Each number is 128 + 32 x the weight over the matrix's rms, rounded and kept within 0 to 255. Layers, rows and columns count from 0. Numbers have three digits each.

# layer 2 attention output (transposed), 128x128, rms 0.0748, rows 34-63,97-127, columns 96-127
155168138131114064130101162156112133143140107152114151046120164114113102124144086175104153045198
157174081122078121062108125104133115151130117167175179120177148126135145156176119132110160141150
192160122147141146091149166169142086179120104127205145162119117146117125132135058140098107081106
134091117124108106126102095134087113110121130166103123119117152128128101173135128135132141139120
120115113121169148084144128134095105171126149091144173112127133103138113154138114069157139120116
124124139135152172076088129105139129116147121144093111149163194150151121137120088120116115117103
176140157139123131181161130103094112179110129125162126162203157110120120168107144120115123129155
148097184100095126131134088125106169119079136198081138143078155136145182127100132097065091096126
117151090199127137108134163095131164125159093091126100134133116087156129173131173088121100105116
127100121179137189081125110135149113134143117104125183139142144129158152177126121137095152114067
109099145141121156164135142143161138143071148172140120142161125166130133136107115122138146111085
133167145170112108162135196132056183128161149124135130087165130122132157123113134114125109130111
232183114145141137060155109202098104150126093125102101196094159123105152137077099136092071075159
124148085108116150186133086162084134096109149150107113137151159085146117105167138108186159088185
104134071101128068139120120161165072155118104087182135137067109147144116118088112064122121077094
145135092121079085112088150107099162114159163158144111129151052107171146121103221164117178158117
162125069102099098064117185117145074097165062101101142155173091141138160165149153143171105142157
179134146114169165128178124136130140105188160159105159127143150115144132137082065136158136111155
130114140115112119128110097149138174116147141163070142165132123123094113129120067165097145117140
209177174088100106130115093172134196123102109103131129105126109130143127148096109158113126159093
136105133194065156105111078112146131158086157147105183118081118142078173106096110083087114119101
128185086143093179152163157116146124158150126131129064178164143143164120130182128072135079121161
099086143183150141123106108115149103131111090091128121130081105120114163103068202079093081127156
096158142155114135129153076114166121131149137107103208114146099130141117109128137058149119154135
097130116142117083182159106104069169103149107133104087125163141090134154116115162111103129166136
156109117136051161129185168140178121137123138123142124148134121121130094091169133129108046205092
151153161098115126149139120081132164098141157148134072113126094163087152145151137072076114131080
127137078192122119105127126117139140087150137158136074114132146099120121102170147121124131141120
128139072126126134106147117088144146136115141038169126088134124184115113085084108153159133114089
134122131125147133134110104112143158040136069143159102107095130119117079109099156111156111156168
096149159150158141051105178083139141223092101187083113168114160142066104145144155177117157078151
105146123122092174115110122097132133057090162164161141152194120191051149117153149107163129175100
160126176212131177133168089116202132135057140113150118180119085152152120135132099129104107159157
075133121169134139131116105175104145114106102138107193127122127165105144094079161088111130101112
049115138154180052077118180097163122091115139164117083158100150089082155129175162200146145126117
139131168129078132187175067160164128067145149167083089095116175133117162098182133229173150050164
118161089130174118208093147201100116167161091124188122157086110087143137130081096144160157113199
101097094137130179107129096137115149099119141106167091095063071138125129120133129061185081162150
108151124122164085160135113135117070113177101056162128087113159090071111163180148159155106134135
111087167163137133168129095156169102135146120138100150142150131086070147120121115135129119166161
170155200129103100110115110201059102155070123128131088164136076073061209131155157082149202108156
100093157124154121105172120119159142079084099093106094108180141144060163138154097111143130154174
142134156125182146140164077153144137130094065142111033218101183162124088169095104129181181099132
109119144121167128167143129101133193182077172153117164127116126104188137160131073077149131169072
093162129153129111092145094113113137133126096079093126072137088103052159106081135124107118124085
133165151192110163142147158094104080148091115128127091195150078111095077127109153113121108138121
055155192126188124142145145120172155097085118113159122100096218113113126094110118124119137115164
109101116158183129146113168154156128133125125121115093120101190113156120112102080182078112136118
106129146131117105150112130136109112152080119125200073209138126094110172079130163085146114091082
052146168213080163117227124153132119142093184082184156178127183146092141158093136217156084142119
075133103146131186041105119110166076105136160137147150098143110136180113069192146119217147152133
105109151075147195139155137106040117102110084108149126118147125189136139159124199142213080115095
094143121156162099131071100176106105126108118146195104143097070153120139140135150168111162103101
094123095142155158110143185052143118136146215144134107069175195185090154073165059170147166122100
133126142121061146113084137058141117117096152201124094160171116130129083109104146215154145167157
126069150097167187094128108105145054160167093100131124099097166140088143165140158097114124115115
134051109137112150139167066131085160118144116118133132135147152098098165076092134115138131143131
133091162177109113174131168136127154145128206150123160132122082156097145198122094152154121154191
101104121096141167110120145106103165158101147120137148177127177072114104130178100177135149189120
138127177071108144153156140121116070097098147176104057149146127077173171132088159121157103140195
130132108132139116105132116172144128152100151143081120169110148161138136127127132086111168121102
# layer 2 attention value, 64x128, rms 0.0598, rows 34-63, columns 96-127
167094124158127144123129085089157133137094111099141148202052136095158126112152105142093170148127
138078181113152149131093149168065151115102179092120141104138134142114153166112182106134131122075
130119101128115086127119121057150209098095170090130149128174139141100091129172125098164145110186
141101125135152218080179140112020149125181104118132101121143103165105067099153151104128123182107
145162116108182112116074105113133206172134089130119182120103106094080140126095104083123159205138
083113128091144079163151105147108154090144168096161117103126135196143142142148124134094070126146
088136102128194140140078085150143115109135134097102151116159180137107153115108058183127143042088
134106104107159121149104191149062069107101088125071086134124128127105151136108157130145155104169
127148164104139099115164097125117138128039133146160098104139142175139049066109160106179102122147
149114108117098150164193122108118110102110128118200074117128142166168121088079120058123127080117
217126153101099093112101082085117171190120096120120147150130133105143129127121176135144171147104
145152088143123090197159131102130131167176131163166172123101148118106108142115142115102049120106
096126163137112166130122141116175103141177146104124161100105108202128114092133191130114141133151
111146056144139162137120156141125130166100112111182101088079114138170171162142141116142131118102
165120072184162180175175119154124122141119100127090092054141149140128190140112137165097136071209
169126133186095143130095142152126102143145065157164096169155118166144069160133077099193162089164
071188151155066131116109080139105123129100150183129096120159111143161131139157139124171144113122
043119181031132113142109127075173123143139156109134161157099094144146119104186091112128148086140
104117123084140086125128184174082091153099106121149154131189058168131174070058153106140104113142
138120150175167120141144083107132132127119107162133099148134179147095162136119106066097158118112
138194113082201149103120169111181108172155115104142130096056121053137148094150082087080137053149
113141149071162116093123095143137144150095199186185145099050121113111181106109143120107149111092
105112073143119113138130105090091090153126170109109131136121099114105114122132156108119146124099
118152175136162060097132140155113169116125095136110153092147102124172114116088086091147133088153
188127141185125137109176154157161167121133118147134153199100089188191102192111048134108061142068
106145171062207073069098155134127157133165192202131118082150113174115191115113098115165161088105
135117123116103112134149149183137054109115112131081118149156173105105121080090157174096114175132
089144173160091141106082132127138054127084130109153128134110080107166079094068126116137155114113
158134176121100077129141131145130127147157122178067160141154119152121115155184136076118140164102
107169108111103133140125158110137105184110156149101168116161165109193127122202074107109103123098
# layer 2 MLP gate, 320x128, rms 0.0883, rows 0-106, columns 96-127
102056106107137085137113152124127101155145126137212132172063133095124145107121106204087139168127
113133199129105127135130119133131113149133146113142086155092149158149191150093127174112117151114
118125111158121105097163146169101116131157115122099160141156105121144160147157167057159132058181
120182114143142095091106090131111133082081126153133098200118046178103135125152085113076131137151
192077104131142132156170153111112121131124122082140125106101138165198108126182044065119097106132
135156053119169145150102132082108085168141110034184182092210132107058067144091122157162132141070
075157069113141118188130121172119158115152129083088105137151128112162138147172154131113225118194
107138102155088140087147114171102062177024089109064083131155089127102094129124136083113110162095
148141103173203169125094109112123116134154118102137164155159136127208064175146128105156091124125
173116130110145158147125056087095174087125129144186118167111136109110130146109104097147149128158
102110120138136191208117108108180145192194158142145124107150100160151120123101170129107164236127
085151111132105125062203128081154110171161192127123208118166109191145111094132102088112099093102
081090138147141145163189104170159160182083083113104147148098164080142121139124110121144157109133
128108140178178131135145100103124142112157084154114134153141192109119142067053106144064159116132
122153117065106137094114111111171078199163107143124193180109147144155129134106074119171105089129
074145074187117075151197124110168171146139113119167078162113162104166131176107107157158159186113
141162109112129041136122165159093167095101173126097131123146134180125123097112134138159157208105
170133142158111112159136121139152095156132114122116139103149133133162162152073090168148148143150
116065127090115176086147122099179147123133121188110157133150134096189130148116144131138090189119
177101133125113150115136177090138170135106157100136132087136091076187141144160114135092173117138
074215149103130218130130098116095091184070122089146101212183129181146057134077163151122152121114
216137132113148181118158154124112117105144113145190154124164112133133153157161113099142095146147
134110139080144086169143171095145139129048142140176129122100086178118143170117085100131149094109
138188071166151119122208150139106189125150092095121150125096177182159108114168138142060118091170
126161083104146102113163140134148142095151110093158167207111152114179120083101189109160187152040
128144125110139141107135164109151170130179102078069149141176100153156069143125126097134116191201
138149123126126133155064088071179143162096174158154130124159139100074141159110073129128160143061
132110138097143149127154091092114168127083075114152088115105137112109130153168158129106124174138
141124070109178128119132134114133123133167124079120133106143111127137151173121167084130132119090
084124107148125117105106102178113178125153148095129167104141128086165128166072109087119143174158
129144137106149162248233102124131106115160083109140165089177131126147098091105147144155112103172
127099139133116132137136117193118130118109109165098047199092134089131094199165132097158104126224
127112147151160129125138131085132079076171083095126105105090129177089042152120122138162152101150
131102146087081134158138094133132074108099142128139124133108110158141165200119198145160128156114
150172140121090125116174081168148101150100137107172162145146071108168101154114167173121176071129
110157152146152146169147142138127172174115125168189125106110093146142118072149127084116148099101
170135127177160152121064170132106099145168087144126116141194096162128147175173117161100131096189
097177131199152111123136096128130122145145128148120137135187092083129151089168127130098142157137
149094123155141106133204103076186081159089114173163141093107097105127168152101106100070081156106
132175178172128140137154126153102142149105126114173112104120144108094120109064140118071096133164
104095083167149111138116140116106097142077114123135143134179097149094093090143153195182167155160
113181192174121165121126106120127093154064111112202128164102142126112149146121132148098094141154
131146147105137112128138155157181126110113124165136138095142121109093051135085180112103109145101
092158094094139207095088168126127129145182082062161117147117121162188100097190139113155097129117
166167122146091108119108167126057131088134112076119109145119098124060070107116164135169070113133
101133174085093134140188148158100143098139188096129087100153112122084133161134116157200125148119
101129150102171133113090130129173090207074133125182076078125105091125150116151105154141134112136
109111060155141180088183156140189098127146116154188118157122129086162131149170102125135147159136
142124162100164144137153141161148065150109085113180163137119202131127209144101114177126129107101
061159132136148129144143110148093188105149113106094126164150128121114160192067114138145108114075
160150109158146137161062092102129102120170130173104067150130160169128163076165088144086185193177
122143130169176163129127153128131120124152096114177061175142090171157132097116087156123155097145
108064149138138101090090121139140101077107159103119147114128168149107182156148169084155117131111
138137116123083119143135143096106102102111115145134118152061151150173149144167152122188051104125
123152083094092107158094130107137090065157168152171113111123096120155139153109141079138121205138
162111058137120170111077110159094099155116124095115115105133120085180137135111131135166163100059
115098083114200056154144131097111114119157141136081144108083144126181073090090081161139126170189
079120133143126160109124153156118150162103134073073152157148119062089127103177139121111122115075
131155097076145127110101170113127089136146149160132150076115066156129103175092152106108142119133
182146151130105088151103166128141100095155140189124134076097136121112147086110106193139113094128
187088121094172051162137181122156138140126135083116091137097117142132129126157105130145146129085
095119167141158160158142106095122116222155102157168170158127103103079150133142135161144158174112
088112130122068157075135153135196124112120094101122145140132161154085049105070115093122132093111
067132169085165130114074170111092115146087148144141155089162095171146158119169140130139176138113
159152134124209143152072141113097148105129109117176129095031125129098101170110141064166112141115
128103108091152159126144176157103079129141184138157133113136165100163143114175158098204145118111
183140115151068085068132079161195139172153112126161115159127078080093110168137135095117165115051
118131120154117070106170105122112160120105130201187134125164108177056149110202171157134110168125
113170125140170155077140086138163074069104143130130108184136143119140134176156144168140131100142
097114031146118117142213100110109142145137013119149135119195117101150179144055133059158093174158
187173161090158089116166140162133099122057125091139138137141148109105138114183147170123080200135
087063148126097204133113146120127164126145164142183122119122125199114112114118140147160122115138
144136136125155132158121140191106120144087093136138138121143128156132142151151127149168104047110
155136149092175163088109077073147137193101156143140119149158131147107119094103139123147138139117
135163103145129131121159144156173130141094161135133148162130138113165176138122161072131147111166
150098097172207144108209118141077190155087162153103119158119135117063149102133067115133097126160
134187136127122115132094103166093126109115209158128157046124064129090173106110077150045115141103
151162136128156131126131151076118151111133127107168141147088081156148125196056174065146124080138
129134189062136063098101132044170089130101160132176134131086217120116109145105132131115125150174
119159163094100137152125089112121126183114158083123090129124139121148094108169177161093099083119
149120161194099118105151116135135174171142135198129114131099138102136161144122135092076132141138
086134135128117129104186165158097140164134085128158159111136115111129142174220160119151158062112
113076096121155145082115141074211168155072132139100102176126110106079097143133143112146119100098
130187095163112169149175095121147129143143136137154108127101126132094160077091090119083132112132
088087101148195103080088200135216122127136140132122169092144150111141104094139138190151179172090
164100063113144090203152104057104077147111164132116144088075133113150152167091148071143113139135
139144114187124136130145085145146115079111132132067093138166135128061147132182094194096139124183
090114069145111173145207148183124111090166104089179150179165088128119163079118193134168128179114
146152134172154142076112158133102145124123145103152151151087045165122152136144093125185101126123
132075122176148198131131121157092193132048165141187148143096098107112079118148109122161122099175
201127119093081173139074093142082085122131138100135101067078178067141089140102116149169184102132
145147124157103099128101149119181109161140137180138071162014199069151161095116130111169152148210
184189169110196123134190150110124146120115116148094144091124106148094124111116120101122121120121
125124130152150107118205186121144103138109093166098115139155152088148153123157151167106153101114
105103110085162093146104156137135067151165126162143182137147134090112197121128122155171132166073
150123166183160178114087103157143193102100096084145169113152087081141158103152142198128077147132
112104115104059179116105124105158108101115135158122166145136155167127134132159090094122150119109
148133113107130103166147131107110160135098139116111170170159079166060110128160133142147154108110
137108139186122086144086136095074124090107125112091089103148157184151168081083102093161124149120
097143137190110155138088123139125107124216099053170191133135140093089143136175110103131111175125
062116125156187172121170112105086100108143109131100108030142133092070132150116135090135110147099
102122160129161143126150082120190220137079120146136194131102115143152150130097070110141135116170
118133086151166064093156209064124148157137117086146143134182123117111135133201136114163148172100
084154184161141091180101162081163142124135129072134068115160125169098143170143143096123170150106
062117097078158115117159134121086135132135155121132168141095182120147132143160056198094096157096
035095094128098166159167110185124112166150105074127128112140136102145229147137148065085102140132
094153126081148125144114171163101168110107165132116095124153158113121131077121173137096120138127
# layer 2 MLP up, 320x128, rms 0.0836, rows 0-106, columns 96-127
112164105170139168141169126086129113149096144092137101107105130094116144111111107142188143102112
115098111191054122198110122104127096146097136129118149170123135086150144092136176064101148136165
162131214107078101109141100166117085082124112105110129163133151104056125129190167163129151153129
172166048071149138083165137159125161158157176108164179106071106108146166111112179112138101094091
122085168138147125137098122108101145143194095137141080121133158145116124114176034118157134130072
145129111132160134061097203100111123155083119106151183138150172111089118121151147084097120112072
132124124129131114119148115111186156108161120133091152140122129080161134124170100083102114174186
098138141112184085110139065100129133174093174084125084111135161096146118149089109148141082120112
165152163170122059174124174130106148110168138165093206141124085141134162154128134150137114201122
153118088161144161065079147113117105116119088127162143190114044110102169157164145111134145082119
125137149189124128137081144149115071178160053129162100183139126151137164058122108112090112137126
156102110146131155133119082129131117117084124098117081147064050123075149104138009145090118130157
165206215103096105163098128100123064134140138129178098141133114126179132123104127119131088052185
104095087079153127152107090107104152122064124119054126120145093128101129112106110097136091130143
139075145147126135155146105088173121070168126105168123094130068066140117141158115144140167135110
074087044112083136199124087133135136126096153134095181134156139134094118143109170150133082139103
156165211128137118159144151149089073128082176153166165122117117124092122111131160101103068109087
172105080167127133116064161098121139206122123136130103146100128147076070151105113098170137075090
116181115127132085146120152133155104059092170046108136110117153079118106097098091061083164101101
103107088095099107167225140116153125142092110102156142121145122187086133090097118158190201127117
147100079107090087158117079206149140123161159083094070168162070117072141159147060108126070138109
144192050129144126155125147088142130114190115132185154096145098178146151143129170158112131117114
150151109063138085160143130144175170115224152101106077146151175127099114161104139134171117139121
145112132176152151154182110168167158148132140073129116128122217127073130142134147128093075155124
166126136089120162175110117070185198172118148113098136146110117102167132112154109156156084124187
146136102191096142152109181102135140118121168151125133150184154088151175176124176138111092105161
162135119093113127168115163118149096151178102167120153111125116172141055119151130118178056158096
090085069145133130155071133115121121127114102110122123127199114162128076078175142153120162168086
120120108139188075118154111185106117139114126097099074083042136142132107174121125139135159112204
133201144148081149102115171114150158131135143163092094124141072090125173117104132094111153106163
144126203112156116186155134108140090116107166066143141097126125083134078089125181124144128150150
097184127140137083127102151073154122168137064095156121141106182106169166106069127121149171100098
144111134100123142110147124144155093144146140104175107087185176136133109138130173081134121162138
145082114093156115168110188068126088113083195140135083100120077165164149146137185147170197126161
165118131093158108124158141119190154146082079120110135138154067050168073198147102167154123087127
165173106109083140071110135130116110196121142151101097151168142103154160161100177143079145160148
055119147126107130112121136128153147144148128173118066070122141162105186159115160057161133114167
157147131172178122057126075082065159119156146151123149124183102127169156170195124109072080178135
122113109097133118057065115149138141149121149088157088144182122117134149136108182074126127096110
141163126082083083163119116151129086156114116165123148166093116185122161124158087139138097117129
145108118140099094148114104112136155087180176180147140142152191031117077160169080135095136168091
122043057122091071127114094095094111161152069118072146116126206114103133169097115140118148120137
164091142162159076116147119087091124141106093135137147121116118111149123096107095111125151148149
120157106107204086152084172117091139163093139062142110134077157105106155107151073145160126149130
129162150127151152100121124161148108103182083116157093121140137156161116129092158142156148163114
089151138108134115150115145153176141079139083085159101103134095151108147013075107115093124133113
094103091143104135121145136203092139086092084176126127102142136115111138155115142130144154185122
140132142171095151093129135088099106131062104085132071112120140161127115093205128137096074165109
122137190148147094071153138187128155144135123149162171124158169129134139131162128100096131112158
108147103104084106149136135110157095115129147153174144118121179145160105126126127130168140141156
120157121152138164078115116066090065137118122097109124143130083136100194142127151140116192172133
158126114111154167126087093123097129109173151071199204145117091131093160161082178202091093171105
152096134116127100109136208117152108085101139053176085062059068157160133194151142108135142121118
141070167133100099150114133119115126117135105134126081194157079203120097090041120114119112132078
126091153120080106146143094109135118103100159157145148099105105105099156102075116131091133150119
131102123164095151100149073167148073069137140151182130182141091194115137086161135154167137120129
126118089145135123143104137159098127183066064202110134170132095128144125150125114155121142139159
182149080070114109131151077094074109164155100123127180093144086127095093077144151138177164106121
080156111121174095092177096114075115128103075134141118079160087140115100142154187092121111142080
133167128172123127089103102142155149149127130075149099140140115140111160155115146117138159063124
151159044125094145138137127127185097135158122105132085150168137084113135116125110163103117120192
157109133118038083144124117138124152170086132166116154127091121168115176135128118070179111122159
081167122092079136114105090075164042154133070147114142097135079126127143138100125075126143162098
196131091162161149131148150128162094112148092072136149159084070122106099176137059107109116123190
121126134129164082077157147098127082133092148134114140136140073183148140105112112082124135086124
110056134136143185045122104135181165112114168112122052165121133167081093064074125116133103083192
153182110107098125114182112147181089081115172162172077142159103110146104131119106115128122084192
148223114139153125118113084111137120118119072188181114145160129085055103128126119136116163130097
140163143150177143128175143154147130112165170127132092139204178110131135108134107213127158133060
081102155090136090109080131116115162080108154084105100090164162118114088137179129131173127121095
084124148172120140121113097149122054094156110153084092131116118092111153108121130203029151117132
162125107127101118112099201137160085089095145187106118134137090053085188110185139129099174112133
212121117113105172137122102082176108122107141137092107228116108095146163104129124112119123098143
185152197084105149099106131115094099084139104156174161101139145122116088175142143129111122154126
126155157116142193134107147179125117151097056110164126176090111149033094137141149090158205132164
075184145168130122161159068206092145120096193160101121098125077090143213197142140150097166109157
082124125092134109088114125120052109115143100126111125108156162113095112103136132168170105151098
077193145110069080097102125131127099094104150192182089188180091159134126170112124131165165157132
130135174127103156132127123142103130127106146177098083177114081133088176193127111121092156125106
166107108068151133121157156140146132115201193138174107144128132131119092124129107091148140147154
121074110106101085136175138102080150096117130120172106107143098115093201103176163093169071111148
092177075174157154140151154212120165145046139135100087191183112114176111179145127122129180118104
072150118169133158090134062104101144101099090142090061118092166075111100104129098134086118093097
125111142137127110107184127126117105148142144136178148182135115126118118135156107165109107155129
185071148062164094130101192082125216116147126179144156149125133171207084081058075135114161144146
156199149086128077127083122096124102191164149083134139101094111108107110201153154114144114153129
065111126080173087111128117086151138152178128112140140087115133167132101069114114130115148124110
108149180138130110156117083075158192111071048128099112159087147132134120092159140101135140091147
122138132086138104182129119087183127142149135144145084070113125161145075119127088113064099131174
221103113139121158097089091122064107155107139120167111078148087139160158139068145155051119160070
147178151139091070151148122174117130120132136159172096127114080052142132064131182165066066168200
128081130164135065064156070103138110137166080134152149063169093159110026152101135137155151108126
166149131145146125129210165148104184187170135121095145098126109124138132129128149134107142079135
167101111161124178146113129111125145136087145096104131109139124125145212145156089130140148092148
147148109170113120176127173077177103172104142127112125132128144135143120144147155164191128076103
164113105103087184147119088158140121119108160113124135157127122085118187129122142123071145134129
071135125147186111098110103052119112137101159081135137151120111014144114153136128087093087137093
170137126091184115164144135156085091089099178129097145162166168172157127063125138159159113116137
139108095154105145091164107109139174177128166193093133145070083111060111159100125078130168113129
127158126096154139152104113077103079129103111134118115125105049078139114122103169106131160188097
128103125177123129141117155124143120097127108188111129116100124107118082057113135113108128088121
063095113156142091074070184102092187124137093146188160156127159139142144111135106110121155097091
145133144144134155107101172161102114113146102188095131115137152104136104194121144132118147136157
145129152169170085087119043097126080174130091140117111062121129126080099133098156074084097100137
103125139095121098150116163144101171164096125122125119133097141181127157130161175098121138076151
123151086144150167100139102088141119149140137153158099104166151121195146143138088095151151078109
141113098119112102132167109124186155109066162135093168114091118129150150139123092132135133167175
# layer 2 MLP down (transposed), 320x128, rms 0.0862, rows 0-105, columns 96-127
148170172090134085105153168135129129095123125138080105163110110119130102102141176120118068120181
124121162037061150087161110119133079144107131120173047124161122055113161128155171119091127183107
168120048173189180161119079142169142199095139148164121130147099171176129109115102114105119147132
083197173122101109131098122069122097073122075140142174153135099124126141136177112142127172130140
152117173133111178114116117103131088105132110182213151140089072115140121108231084128148131165178
078076105154139132096092140155132118153127117109117198093119115118121112162153138147182091088082
158146106161101152089127070167196086250140158110155209124052151119112077077118182148174102167132
117113145133113148079137175113117188091146154090149170124100165128173143057081119158121129132136
075125188102137122089150085120107084139136123116133174128089080138088231084136169143146152107081
115132098060179071163122128106086134149131176137182148118110164129177153052143081187082131119141
093162147136168100123120133120145100107094084133143122188091142129093129149135135123113061097150
152099163071111213112156138087104150087120175114113185152198082159104200099094110107101148138132
167124094153115179126171159144146168108181120119107077093135126129148181136117160087106126227115
189152149036124151085150122107166080162138182104138141151089068148157057177146178098122096159145
169061091149129147102123128150116218130135159037167050131085160143113159148183119118152118108060
151099162118141169052118119137133082096155148172195151132109119117075162079129122093103076092160
133088111118156135087127113102151114187169108117106064135116090106178153133179097101053168102164
130139161109062108098127107152101090129107112129141084138146175158127163140146119106108138159132
116156176120104168126138085140134166158131072139190131166104108156167120113110174198184105141109
150141150149138137111068119096186104055130065159160065188084096125177124110152167110138112148127
124079126136206167151172090111075147081121098156178126104124146156172180126122158155127141143143
122123172113172096081128142186106104149099177167146160181111110141132115134139127121139051114106
156163200063096178177147156083157121047122107140119120108139092171136153205124099121132124075138
088093124137147178119156166173120172068076071171113159102148165122160108107148115108130093159118
094094185126121108134125127135124135127093145162055149137179152114170129160137060129076098127141
049132148086169150181173092198108133144143092145131151103101093161154155132145118088157124177174
141132153173123175097147096114139159131197108139104177099124111147123160149134022077076154132090
112095154134156160120131102162170119162184166159091185086098154063097165108104070052113144136129
148133166134126136153165103118107159092133137125094128169170189124142112105170121060125132117154
119117113094131100114085159132138154124129120103174178134135152142129128139126101123126115129180
128132137147136134104071161136147125149125166131101098160127114117143144103144131121138126119090
144182100147177109175116146066135165141105143141095056098115153102164159160074104119087112119118
059128085105064136128120162098098124189068195171119168094126096144120156125122147144094103132100
117135105154096117164101075159095137183129047159083128175105197054088061108129142161130095105105
096106136170110129110111152148084136099145117159123123146144177138086175071096162093102123164144
112156130167150120110081139098132101105133084081085150165080123121157150149124145113166131176159
138130132123088155140151111097124161112089167075138155126126104123158106102058073085155141151096
161127163075156163060121204121173130132117180087137147139115106152117069112124143122122152095182
136095138172159109080165071127162139155116132157122154096122057123154157094105087106146082110129
123123149157107070173095111101103103105086169156125152074159149120176172116109177084139161177118
098139110158128111070097144120129122147131082094175168120121159169135109091115141152125126102118
146090134089131149111107100176098099105095153159098122194102120096152105104106082184134109074181
121152095098073139151137163137148107126129131151136153114138136113184102029156109194035129100121
089066144112092115086158061117072118120085075170146162113165182116136148098049147149086150129110
121075095159091115109121073116067130139136147086156108171132156181092133108131122080134091100090
110090123170123086100146132121151095142150189152156165115125154161115102197167080152136133136122
125140148086130140109152138076180133147117176118115082109151108115118168109197119130128123116138
090126140154095153136098164167132175107110176097075076156124174146094110099138124098089099120125
114119162108115114172089121083132180127152146152115116153194148151092124129099135105101142119191
074194158120162127154145112159104186111142111105116135126177099117150137203088147134174149125089
137100167114102098129137182180164170149096161113154149126156175131109078136144109090156071070122
176167148130137185144216134161138148072155107089201190164129088154075211115111201166042102154128
138129119124119065117080126141122143168094172151098163086089219148106158126164195165115068135108
175161090150147104138152138113116104140141121110122134126119172115156126185162113147163134144167
132110155114154207108134143136087166152095108138052157172088171107126113108136088167137127074102
162140179139122062095138086081158169120192113159179136176102128130118154159161120046113051135167
119112167106173147107064116127151099124140149136139116118132126172100133110177152061183181120140
143115136153151152110122160164133156130130194145218121134152133092152163117194119119140111093142
146085171146140133091146078168155138129109108078091090170093203158064179093150023160142128123136
188123127069139109101164192103132140150151154125093101134141136144129106180082079144107101090132
090116101118140133026181080133145135157095104122085130093143111124122148119149066127171136148089
100161071071063174158140126144147093066059154137054077080178145097195084106105104132093087125159
114111117155097124040134139177160176108152135122137099137090136145080058092117136139105167090110
074157135108128101152079133128103121152128140141114143094168105125155161085147143134165128154102
102147080086154110195161148093105107130153098159168095098083187109123112138132127206111130138161
114087132107174229103133140135094159141100140169099143114158116159165098153066127077115096164109
167113114127148129115114152154145096151119104106115117079158077172146051136111148102128056145143
174074149125103117137148170153152148139159149095095139091139141112172131114145137096160083129157
150150084161145119063120127103106086130158104153094108131163116106190065111125164067123064100132
155099119099164128130208115132117119100115150199104130097160109156116168145064152100122091129081
134114107085192092189097108184130087138165145117116103182115111121163137074107153165116086192105
110128166177157129083128100114125108118130093069107085149139154125133093152144079136110135111099
139170125111141103120129175089136150093137132119176171090145137167131108162093142106107116145147
100098086127155139178139115186099140144114088123114151190103086095115169149130135116113154092166
122113136108090187148175093085123147133153108138119157193134099111159128128115148092097071140120
119161135144137147062065120154120194145136147092233175121147146138184155127123115132134134150075
170126108116091119156131128128180112126126153089190125176063090132147144156168081131079140141117
189175121075100094134132095174138126139147070119142097071150141120126140119118131113075091095154
142184138093153074134118133089163122127115137099171165139093131109149137121093131141134180113182
162110130102130109109153125236104132145155127219169182089120103168069120156096115089174142136161
156135119134139117205106096094095104144129103137142112149158102109075114135125118139159151100112
146169079172197176123168202165102135189111143139025113160183145180183090129153133133107182169073
109115097096137124181128105179125110108139126196095097102088116092098085105107161168088122133158
132121154124139209143168102115165123065112138111144108083175117148083108146203118104132118141083
121112129072133110088109116084126144044146101149109116151111138140158200082101138102169089133123
153181113072117058137108132059132121125115082141079177098167160211150158140135117092196074127106
131227080156150121129148099151171045126145151132094120158096117121092134130151063130132170143157
095162083158181125117101085154140093147127166152131095060090131170124109142075092170161137174121
149147185163174144117102156185117135143127115074126155146145059128111088135139106150151129163116
110133102098179153179178178191150114134109171153062129119118102155174109137160122123149141138225
118169154128187169128157132105094073153087098144123082214163131163112156146126125133090173126097
135149130087087151163136147087165158090192091172094107137112125122119141133105125140154118109228
076108051117107152177084138160110074120139151140133122126121055144117119128164125118143127077158
131183160163147111103159123104102118160137131128104115126136162089159115068134159115091127177183
136123192099152111113150096150082165083077114114093104135102130193128119132173086172183132082138
130173169131172156159088103117116132097103111128130138103141156098107140120120165150156113153105
071109113103005124141107129145179097096118158146159148120103157132128138142186128161119085124157
106100135162090117135139124144184127169167160112109124157098134112132136139140135099131143158100
137130143079056138078066121157122124185086090128135088101156107142094153097094128121209119161096
173157107119164129140081155140050121121201128101140139107173065087142125108119175091166051139100
191113052149092111148138191190131124122094177145101161178163078178152100104114033155104117043105
156090120115137104154107099157098136137065080125116128165199143092142160131198145138136121122176
103132091150142105159180129108106127144146149067077173145163141138103135107106118120148098124168
104148175120173155137110134134104119114115125155150094133151116102073150096144158177176161181090
107139129125191042091152098128114194098146113132000133158142091078090174141177136133098176112059
110139158137130149124129030070070148142078103139149148087141100140067110098129159130132180108125